config = dict(
    num_hidden_layers=8,
    hidden_size=320,
    num_attention_heads=5,
    num_key_value_heads=5,
    head_dim=64,
    intermediate_size=1280,
    vocab_size=20006,
    hidden_act='tanh_gelu',
    norm='layernorm',
    norm_place='pre',
    norm_eps=1e-05,
    positions='learned',
    qk_norm=False,
    attn_scale=0.125,
    bias='all',
    tie_word_embeddings=False,
    parallel_block=False,
    init='normal',
    init_std_qkv=0.0178,
    init_std_o=0.00444,
    init_std_up=0.0178,
    init_std_down=0.00444,
    optimizer='soap_variant',
    learning_rate=0.00319,
    lr_mult_o=1.57,
    beta1=0.95,
    beta2=0.98,
    lr_head=0.0117,
    warmup_steps=200,
    schedule='cos',
    final_lr_fraction=0.0,
    batch_tokens=65536,
    max_seq_len=512,
    doc_mask=False,
    train_tokens=335600000,
    max_steps=5121,
    dataset='wikipedia_en',
)
Each number is 500 + 50 x the weight over its row's rms, rounded and kept within 0 to 999. Layers, rows and columns count from 0. Numbers have three digits each. The size before them is the row's rms in percent of the matrix's.

# down: layer 5 MLP down (transposed), 1280x320, rms 0.101, rows 993-1001, columns 0-159
# up: layer 5 MLP up, 1280x320, rms 0.0908, rows 994-1001, columns 0-159
down993 100:538608460523515463549534554479583529549432506563478422526430506496554568554503494477431459455560526514565434573597486473518536539430471592592503480488544526463471512531504497585544555498412469437465468526527411466495517395496562508508562472498445541543414509440557499445432480562535505504495443524445462490568504472450400579451449444465436503515517395486589482420483487499445489492513511489408596562528513449532536467457473506474457415491526595489502393517532574482462544459579538
up994 073:410540472482421518543430490459529575555497470547510582508499433494531533453411501471468548321486410477514506505463473515460399386510557496392531491488623548576459492483553521491465550530472518476557473448500430518574570494529513443459469500476457443528477564542521539477497605552381476505498481485545521475425489598478489586446539497470445501488512485486368555432565524480483478460528546463499463512489550535528583435490516589572515517513530482475590473502529429537490437591522521
down994 100:665485481553513529504571513475439414456496463478517440511534522425464453587521507554400549387527578558493497446578505412501381483511565485503522495447481560523481478526511473499547469512516568557509512602530463418554455518478415541616487423564518464551483461485508455526540421512566533563433448489468435509515498456492490442572450540521533432587426443454447531506513569480448473536514471478513498473498498515527477560475409490520505469545494518529406500503462484514489453435525504
up995 100:543551578526428497558508449581526466512482486427525549503636435489536528535516533568497485452518423522506505545551518559498524519520569534554443506543407494514443521470548470602547473417527564613398446476499492469378613552563444469408567461436469477522492413559466538375531537460497511525554437484476456507563470582462477490526574567556606563456531466405466423434554500513537511500484518496581493477459532488453596498492462580489442569477419536434398498519459492532515463477516503
down995 103:437533617489484586537517454402520542424431509560482567466531406625511490469614457562463485505469438441528501428553483538502504524568403477495471551506591486499453407475544462507486478533545526560469568530518502423448508536541517511540536615438518533472587406445477517512537562596505455534505422516483511552531496486520524460483566460582450535480492576468456620558554447476520458486453441466467451493541589448493532561392542493547379489498388478498493411448464498443482616444457519
up996 100:536476493463452404566508398420442522459406521523507431406421503494543436432502464484577528468479523496492529484488521517511517490472504520568515482566612581522479460490492492474420476494519445513425448528473425510477526458540618486514462601502538496553435543500430533521556506488464461554496498434486507436626450593442440522556493539496493465556502557511388567525501514533538516420532468464616528520484462519514468540500550506500518465518525516536538520529484528388507554506372432
down996 091:498439506434407509545553487416567509433491524461494580522479546589489530450560479615480442472439454522426518542426516547478508509523590484451517547576541518481525524510445467432455492458491440515496479484569472523481511534418522494516548418510505481505614462472403472597583494486568487498560524434466542528469593422375458482492577495523460443545479458526573521553602550461351536435470399537361504484442523533552486515411481489551566462599490554565583533452499461569515515466419472
up997 095:581556468484486500509473489416528490533533474509447543534563403441583488470453560528357519459509355532476416428513526471510515422500459486517502526514550458431443499487435539463444477479459423508486551495497427503508428556559529382471472467565519453490454446494538498499487491585619499521519426547465441500486414534507435449480448456464493505580440592510529404533413577457522577450501462553607557526471415542491473543419556573430540469492442490521456509565536500498467435455522431
down997 095:463569578430559580630541482505445426525411501500495511450521506497456451456568491521565515616508469541558518536522492479404464461493448557546520610548469476477457593483494507462564474406473598507518471532457543574462482545522396487568529515510527463447579450541572526507546510434578593529562427565471555523530576482487561584503528458469544403468522506531458441404422512458534407546512539502502514487334463394483558491580545387488426522444563536489460492529488505476462547542555515
up998 105:559493509531518447376404474420512556493502534523534596500537448441440581554472488404516515647542381497536462467506477474523443416400525453488505440531579524532519500457435480530529535505555469483449431483451484478464450531552455540533546575541575534389524545514519465573545415491599448456477546486488448490431506526406575446509562545465413522552572554486491516484437589520507498457466451491567507529502527443541500466520553548464485529469456463539449566507549504605460521458485483
down998 115:592544625528514491487487408440536438553547489496565454555491382445428495432523468445447397551446405537500425535508449477493494439497563409490544419549594601475532521594536492453511470462434574522449504473461503467479515507544486500600445556488521463467444487414528532535457539533522570536445603510532481575508487548488546449484599446411500494487468529554548466565411526478438545451464487434496494605485554512465407502461531495503480476443484501508421529405501581473508507483511507
up999 093:387443417507494472546563467522533580506506565499580564467495618416437488439527452574503426481512490470430499412397458462611536519575464405445456547540517504531483512449458486487499487419504510512555443497438575572545489499580507406600451500406523423562510470463578441457426498511468425431481545452439466560498484416465447490456495499576431490577517478522618505490492559467507574401473517490471532502484512537577477484499545523439500504469447538595512543430516453503492541519452464
down999 100:516513580457473486432487501515452591560475522442327493478488494448523534478435467532477504431503506542447401447486590443545496516558476455469455536536568531509558449415440401488519484454506504507516517439500477583559532485534506506556503524506506548550558486470419518579416539472481509497487534526519499507474490524430500546496463559515522433521387488517475477442646425498521523529500502380530498497582488597464455487509448489493467609506557426531562477534408482458514505547430533
up1000 099:561441568449484373469509507442565546465431522470493484477415453569492513585489402481425487477542529588556525574477487564492501505507558398505478474518488427486562555437460562498496505424455488446478418494562549433510548423477458498525499468427480534479575492472426521496441531428447534473563593476581477424612393572498549474614491533575441563483508505508411478524447506501551572490559445505538423493542554446487475536476449392516516452494540495581435468502531504544448558527490559
down1000 102:522566514478517504504499513507440505526424522477578484514487619485515453580497453452515508533555453499590532533546524423444470414441508480501489483518472427521422590469482542443516438494530540545504525494633472480553557458404501437522510548565484543492542521528293518402513476496460586455539452483560527581484390475511534476607452364505419529546514579489521476442502397486510453500434487514467475575507509496493505527499519496498563459501551425438477516480433516522477557559491464
up1001 093:506495572546524625487427558501469544468466528482502492471414511493604567520489559501576515466472529475560522601466434491593363571603578517513545514638467524551486567665489476543434461497525531469606454484441494512420480428462621488598477482501476496456439574512466512499527444452510508473536520466519497565423580514544490584556546487443458542500575547588505430456493506532485473512527457440470455477463519497505489406539530491482517488546517520559434560411511548443459441464562440
down1001 099:459539561421445504508429475505546504509554586548559524534540569547519489567457538574504486661515568530496503462507547540616505409461534489468544499500485488530485488493508565472551450492541473476465515420635528550500390495591394500531537430612506511499522455476422528489481503485548437578551503478489451571537506574557545472444554565435477445500397534467561517553560556455471487497504549489532438574539461456549522446514434460414438461447512442476428547552533559522501489586521568